Weights of a small transformer language model: width 256.
Each number is 50 + 15 x the weight over the matrix's rms, rounded and kept within 0 to 99. Layers, rows and columns count from 0.

# q: layer 7 attention query, 256x256, rms 0.134, rows 236-248, columns 0-127
# k: layer 7 attention key, 256x256, rms 0.13, rows 236-247, columns 0-127
q236:51 49 35 64 34 54 57 36 27 45 59 23 49 19 51 38 27 52 45 60 67 45 56 30 41 58 55 69 40 48 58 30 63 58 48 19 80 60 40 31 72 57 50 57 40 40 69 27 56 61 25 80 59 58 43 51 43 59 33 39 56 59 59 48 60 37 38 54 65 58 80 37 42 58 58 44 61 62 28 58 29 58 40 45 57 56 49 29 58 39 47 51 24 42 54 50 48 26 63 48 49 74 42 50 75 78 56 53 55 65 50 23 55 62 56 40 54 19 62 38 65 42 54 39 45 03 42 52
k236:60 65 50 47 43 67 49 61 52 54 66 50 49 25 39 45 61 87 42 36 33 98 38 75 16 30 53 49 55 51 54 56 58 53 48 46 54 58 41 50 82 45 37 74 48 56 65 61 69 47 36 36 79 38 50 41 35 57 47 56 49 65 30 80 50 43 64 63 47 46 74 43 43 54 68 67 63 22 60 65 43 78 46 62 41 38 57 67 71 54 55 55 59 00 49 45 85 57 72 56 21 59 63 60 80 48 31 51 64 48 61 13 50 24 89 39 71 49 86 56 48 57 24 70 47 26 37 29
q237:61 72 53 46 30 44 47 48 65 51 64 17 46 45 58 82 60 36 41 59 25 36 47 54 45 64 19 50 51 54 70 47 64 41 33 66 55 50 70 36 58 35 68 53 67 39 53 43 56 51 59 67 48 57 34 34 62 55 69 66 67 62 53 52 26 50 54 39 38 45 33 44 64 61 35 75 65 45 53 71 56 53 37 51 41 21 70 51 63 59 58 39 39 31 40 53 48 55 49 60 50 44 31 75 65 63 63 59 67 64 54 46 19 71 54 43 42 54 58 56 52 50 47 49 85 49 58 58
k237:51 60 48 57 52 63 02 46 80 26 67 60 46 43 47 47 53 58 41 86 72 44 83 49 65 58 40 47 34 48 61 40 49 36 08 67 47 60 54 61 24 47 47 41 45 38 43 42 26 55 37 52 93 29 38 58 46 36 41 28 42 99 75 30 38 40 61 56 28 23 40 11 74 71 61 43 32 63 61 49 64 50 40 38 56 73 49 23 45 44 58 67 44 49 50 49 46 45 60 54 14 64 53 66 28 61 42 45 38 27 67 45 26 24 57 61 72 56 30 52 61 71 55 64 36 46 60 70
q238:54 30 49 39 47 49 45 48 49 42 58 46 44 76 40 62 57 65 35 58 56 51 43 60 50 55 57 83 33 39 49 40 58 66 55 33 61 27 49 70 41 37 64 25 58 36 46 31 47 72 55 64 64 86 49 39 79 60 47 49 44 40 30 61 48 45 55 58 39 36 63 55 41 43 51 54 48 64 48 89 30 40 85 58 35 28 40 47 37 43 53 36 38 38 59 75 49 51 37 61 53 49 57 61 43 27 40 51 53 43 45 33 66 54 64 49 56 21 57 59 36 22 42 59 80 51 60 49
k238:51 44 52 48 40 60 42 28 80 46 33 50 62 36 49 85 39 82 54 46 68 36 69 34 26 55 64 38 75 41 28 60 54 32 37 68 45 76 72 39 39 56 79 40 31 61 36 37 80 32 34 38 54 48 42 21 54 46 20 28 44 66 49 57 55 39 52 19 29 54 52 75 67 50 31 47 28 67 72 31 44 47 75 41 43 49 32 50 60 34 49 77 34 82 43 35 36 77 38 28 59 73 48 43 69 52 33 46 25 55 40 63 63 49 55 58 22 49 48 32 74 50 53 57 51 57 32 74
q239:62 63 52 51 50 66 30 61 22 73 68 60 13 65 67 33 26 66 62 52 72 71 65 50 54 47 70 69 45 68 31 65 47 50 47 40 49 71 44 46 49 50 49 61 37 53 55 42 24 61 30 23 68 34 55 89 45 54 47 53 65 35 54 42 80 50 56 53 37 40 43 59 40 49 64 78 42 68 32 54 33 53 54 40 35 56 42 62 43 55 30 41 37 52 79 67 40 63 54 44 47 57 57 23 39 74 53 47 46 29 17 48 82 32 48 52 63 31 35 87 50 54 51 85 39 30 75 60
k239:32 25 53 46 60 22 51 34 71 79 47 28 61 58 47 41 49 61 24 37 32 63 48 39 31 42 33 50 73 54 39 70 43 64 41 76 41 61 58 69 48 40 58 55 53 58 13 66 47 50 52 46 44 34 49 28 72 41 32 43 43 59 55 50 63 52 68 45 42 47 53 75 47 38 34 69 40 55 37 24 46 71 63 49 48 56 46 90 56 51 45 46 57 69 64 43 60 40 31 45 62 85 49 33 83 69 65 60 46 62 48 73 56 60 30 41 40 43 52 35 67 44 50 47 47 61 51 80
q240:57 56 34 61 46 38 52 31 46 64 56 54 40 53 55 62 46 47 43 65 50 59 41 65 18 50 50 52 53 31 57 59 58 46 40 30 56 69 24 60 73 48 56 52 41 51 32 81 52 37 34 56 49 44 38 51 61 43 70 62 34 68 33 43 52 64 31 37 35 64 31 38 52 43 61 37 54 37 29 59 64 42 50 40 20 79 49 51 56 37 45 47 63 26 73 74 65 57 60 56 29 50 25 84 82 54 78 75 55 43 41 61 45 62 42 66 46 38 55 73 39 42 53 62 43 45 47 33
k240:58 85 48 42 81 47 27 30 58 50 71 64 63 21 68 62 80 32 66 41 43 58 99 29 28 64 47 71 31 61 41 30 45 61 65 78 31 88 58 31 44 72 53 63 57 59 41 37 52 49 47 40 67 39 77 99 57 69 77 66 52 53 72 40 41 95 46 49 52 38 79 49 78 52 70 43 37 49 50 26 43 52 48 49 57 49 70 76 26 57 34 26 21 57 26 38 16 45 42 90 49 48 55 42 33 43 55 41 40 42 51 49 34 63 40 48 51 38 28 33 53 38 53 60 39 31 58 51
q241:42 66 66 63 36 75 64 38 78 70 51 44 47 44 68 86 64 48 44 50 40 67 67 12 69 45 60 55 49 45 71 57 54 43 34 47 48 72 37 37 45 43 03 40 60 30 37 88 67 61 69 54 56 90 70 42 50 55 58 28 49 48 60 58 86 46 58 47 85 51 59 53 67 53 64 74 57 46 46 42 64 51 63 62 51 37 41 67 66 51 55 60 68 31 78 74 58 63 81 60 42 40 60 57 68 54 41 48 68 39 77 66 62 53 29 48 55 48 37 65 40 79 52 58 58 47 51 37
k241:25 55 42 52 70 54 54 49 48 38 24 69 60 58 30 43 58 49 60 66 52 56 57 63 48 41 53 46 63 67 81 25 59 43 49 78 39 31 57 39 41 49 57 73 41 66 50 41 34 46 38 55 41 37 58 45 43 38 63 53 54 25 82 54 34 32 61 53 59 39 46 65 35 47 46 30 58 22 63 44 38 65 37 66 34 62 50 83 47 24 58 49 45 70 52 76 51 71 72 33 59 44 47 46 49 45 44 65 61 51 46 29 83 46 59 77 53 31 75 62 43 56 41 30 37 72 33 26
q242:54 13 72 40 59 29 55 32 42 19 32 33 45 53 58 90 45 51 55 70 18 63 77 53 64 49 66 40 71 76 61 16 50 47 17 59 22 25 64 56 65 49 39 29 46 61 37 39 21 41 61 50 42 33 66 82 49 57 45 35 51 52 45 57 30 39 13 52 60 37 54 55 36 31 57 35 47 30 38 57 24 55 44 33 45 43 65 44 71 46 42 61 74 44 33 85 37 59 47 56 56 58 41 41 45 55 28 97 53 37 40 68 72 54 43 26 57 48 57 39 34 51 65 34 25 53 42 53
k242:50 42 37 34 67 47 62 53 61 52 46 50 26 70 47 76 70 35 82 63 32 36 60 62 63 74 66 39 36 58 58 56 63 39 74 31 44 24 37 39 40 64 71 52 41 69 47 84 45 67 63 50 22 36 59 53 73 48 60 48 46 36 27 03 52 72 54 67 47 28 69 59 50 38 17 46 72 49 23 44 61 02 47 38 94 77 29 38 24 38 49 41 37 75 17 65 45 64 50 57 67 60 47 33 68 64 63 39 30 56 18 63 58 58 50 72 29 73 35 60 37 52 50 56 61 38 54 44
q243:24 87 45 51 63 36 47 49 01 48 40 43 38 78 39 67 35 46 45 58 37 67 54 39 35 51 78 40 40 61 51 28 26 22 48 39 65 24 34 17 52 43 77 30 30 30 65 42 41 72 36 51 00 70 63 72 61 78 25 46 31 48 30 29 41 33 76 57 34 68 18 48 59 44 35 25 30 74 24 78 38 42 68 24 38 67 65 75 04 57 48 41 28 62 68 23 68 46 99 42 57 30 47 36 50 64 43 67 53 50 28 40 49 41 38 49 52 75 62 27 90 53 67 63 55 39 61 20
k243:56 35 39 30 45 73 40 55 34 47 29 53 51 33 17 75 64 45 37 42 70 33 39 51 92 49 53 37 47 46 34 29 55 01 57 48 31 49 49 49 36 61 40 41 59 59 73 39 36 35 21 56 68 82 66 44 56 51 29 68 99 42 59 45 56 47 52 74 50 40 45 44 49 22 40 41 49 68 61 55 78 44 61 48 61 26 43 35 40 35 69 25 00 27 47 71 51 16 01 53 67 85 86 23 62 40 48 43 63 77 71 71 79 34 63 28 48 72 62 27 45 24 52 46 76 15 45 46
q244:55 51 41 34 77 53 30 58 20 48 64 33 30 66 24 43 70 32 65 56 64 58 74 21 32 21 68 34 35 43 28 69 69 44 46 38 45 52 52 37 63 07 50 55 51 64 94 63 54 59 66 35 31 50 37 56 70 54 26 61 52 37 47 45 47 47 81 51 30 76 35 46 81 50 28 34 63 48 39 41 37 73 76 58 55 48 17 53 65 49 42 53 56 50 33 29 40 39 43 52 64 20 38 49 50 37 45 67 75 62 49 00 48 70 53 39 66 40 51 55 40 58 24 65 65 58 63 71
k244:71 60 78 63 50 48 58 37 63 42 66 60 37 45 50 56 38 77 48 31 44 64 36 50 30 40 60 61 24 49 30 51 25 31 57 54 50 47 18 56 50 43 32 66 04 65 46 63 47 44 59 68 81 52 49 60 38 49 30 62 74 40 39 51 42 53 84 10 43 44 50 45 41 79 51 90 44 43 41 43 60 36 58 60 37 39 30 65 63 56 42 85 52 61 33 40 27 34 48 73 43 67 56 55 75 74 35 55 52 40 54 36 46 41 62 34 57 71 66 29 59 20 84 42 22 38 39 61
q245:31 79 28 45 44 59 50 58 46 29 50 86 51 31 53 55 37 64 51 75 47 46 54 48 63 47 31 52 42 52 17 85 63 50 66 65 63 47 44 42 74 63 35 68 28 33 48 35 58 70 41 38 64 96 38 67 35 42 60 60 21 19 55 60 58 37 64 27 47 34 56 32 37 59 16 66 56 29 64 55 52 50 30 58 41 60 47 35 59 71 54 71 63 45 20 48 57 25 31 52 25 37 49 35 49 46 29 58 43 36 45 66 43 40 31 42 68 23 68 59 63 43 40 60 71 57 62 60
k245:41 54 50 42 25 42 29 31 68 66 50 32 62 33 61 07 43 54 32 59 62 51 52 60 40 34 71 74 69 71 66 46 39 66 43 64 68 44 75 31 34 40 34 30 50 40 50 39 35 53 58 44 42 50 30 69 67 46 51 64 36 41 74 52 58 73 78 72 71 37 80 59 45 71 36 66 21 48 26 61 40 42 58 37 47 63 41 40 64 32 45 60 64 34 55 36 67 38 19 39 61 54 45 58 49 64 29 55 90 36 45 44 56 65 59 48 58 34 45 56 57 59 46 34 58 56 33 61
q246:80 70 49 37 47 65 42 27 32 63 45 54 41 25 56 76 63 79 40 23 60 35 57 42 34 53 53 70 53 18 33 86 33 84 61 66 59 40 60 37 69 57 71 52 70 45 44 63 19 38 59 75 51 33 34 64 68 43 24 42 67 46 52 58 72 46 37 45 52 34 41 65 65 67 54 23 44 64 46 48 29 22 97 66 48 62 54 71 59 53 74 35 60 77 64 50 42 71 39 45 52 39 59 34 47 48 48 10 52 45 69 73 30 75 36 45 72 63 66 65 32 61 81 73 74 63 27 53
k246:02 15 42 62 25 78 46 40 41 59 39 06 40 21 54 55 46 65 53 33 33 39 47 19 68 82 48 54 49 51 82 52 57 31 36 49 36 68 71 85 52 21 22 31 49 62 35 42 50 64 60 35 77 47 32 16 26 45 41 40 42 41 66 60 55 55 61 44 80 54 59 42 40 74 29 85 41 81 39 29 33 80 42 47 62 22 69 56 68 59 35 56 62 43 45 72 41 45 35 72 53 38 47 38 49 40 69 61 30 64 36 52 61 04 57 47 58 25 57 30 14 50 36 39 67 82 65 59
q247:61 50 50 13 13 22 51 36 89 43 82 39 87 29 39 59 55 48 41 42 42 51 44 61 62 49 35 64 47 55 79 64 49 51 54 61 21 75 49 65 54 40 65 43 73 30 28 38 82 49 34 30 55 49 53 56 40 22 36 54 25 60 67 57 72 57 26 47 63 31 58 45 17 66 37 65 50 65 52 56 58 34 45 51 45 34 44 32 66 57 70 38 66 66 54 61 48 48 54 52 63 43 49 33 55 20 46 39 44 51 60 46 52 33 43 36 35 61 30 40 23 59 35 33 80 71 64 60
k247:44 52 63 83 57 52 49 48 58 70 44 56 30 49 70 68 76 53 25 54 31 73 42 50 57 67 49 43 74 50 67 35 59 55 39 50 63 71 53 65 38 49 69 42 13 60 32 80 32 51 61 51 35 47 46 31 66 16 63 27 34 46 19 45 69 33 34 78 45 42 54 67 36 12 42 48 65 58 67 47 59 52 52 64 39 45 57 55 82 34 67 44 51 56 87 55 60 44 66 48 60 27 38 41 47 63 20 59 37 62 19 65 49 54 34 65 81 61 45 75 34 48 65 43 48 84 50 55
q248:64 58 22 54 50 45 43 30 54 47 47 49 23 50 90 45 49 04 65 53 34 42 31 71 72 33 38 80 39 50 59 50 39 18 61 76 48 48 88 37 29 29 54 70 69 43 53 60 50 50 56 37 45 49 37 30 41 39 38 43 42 47 52 52 28 50 37 42 41 49 67 52 27 69 82 55 61 50 33 39 72 46 67 37 44 60 77 28 71 64 51 59 46 50 59 45 36 35 53 44 50 80 57 34 55 44 49 45 47 40 69 19 86 62 18 27 54 56 23 48 36 71 57 39 44 38 55 57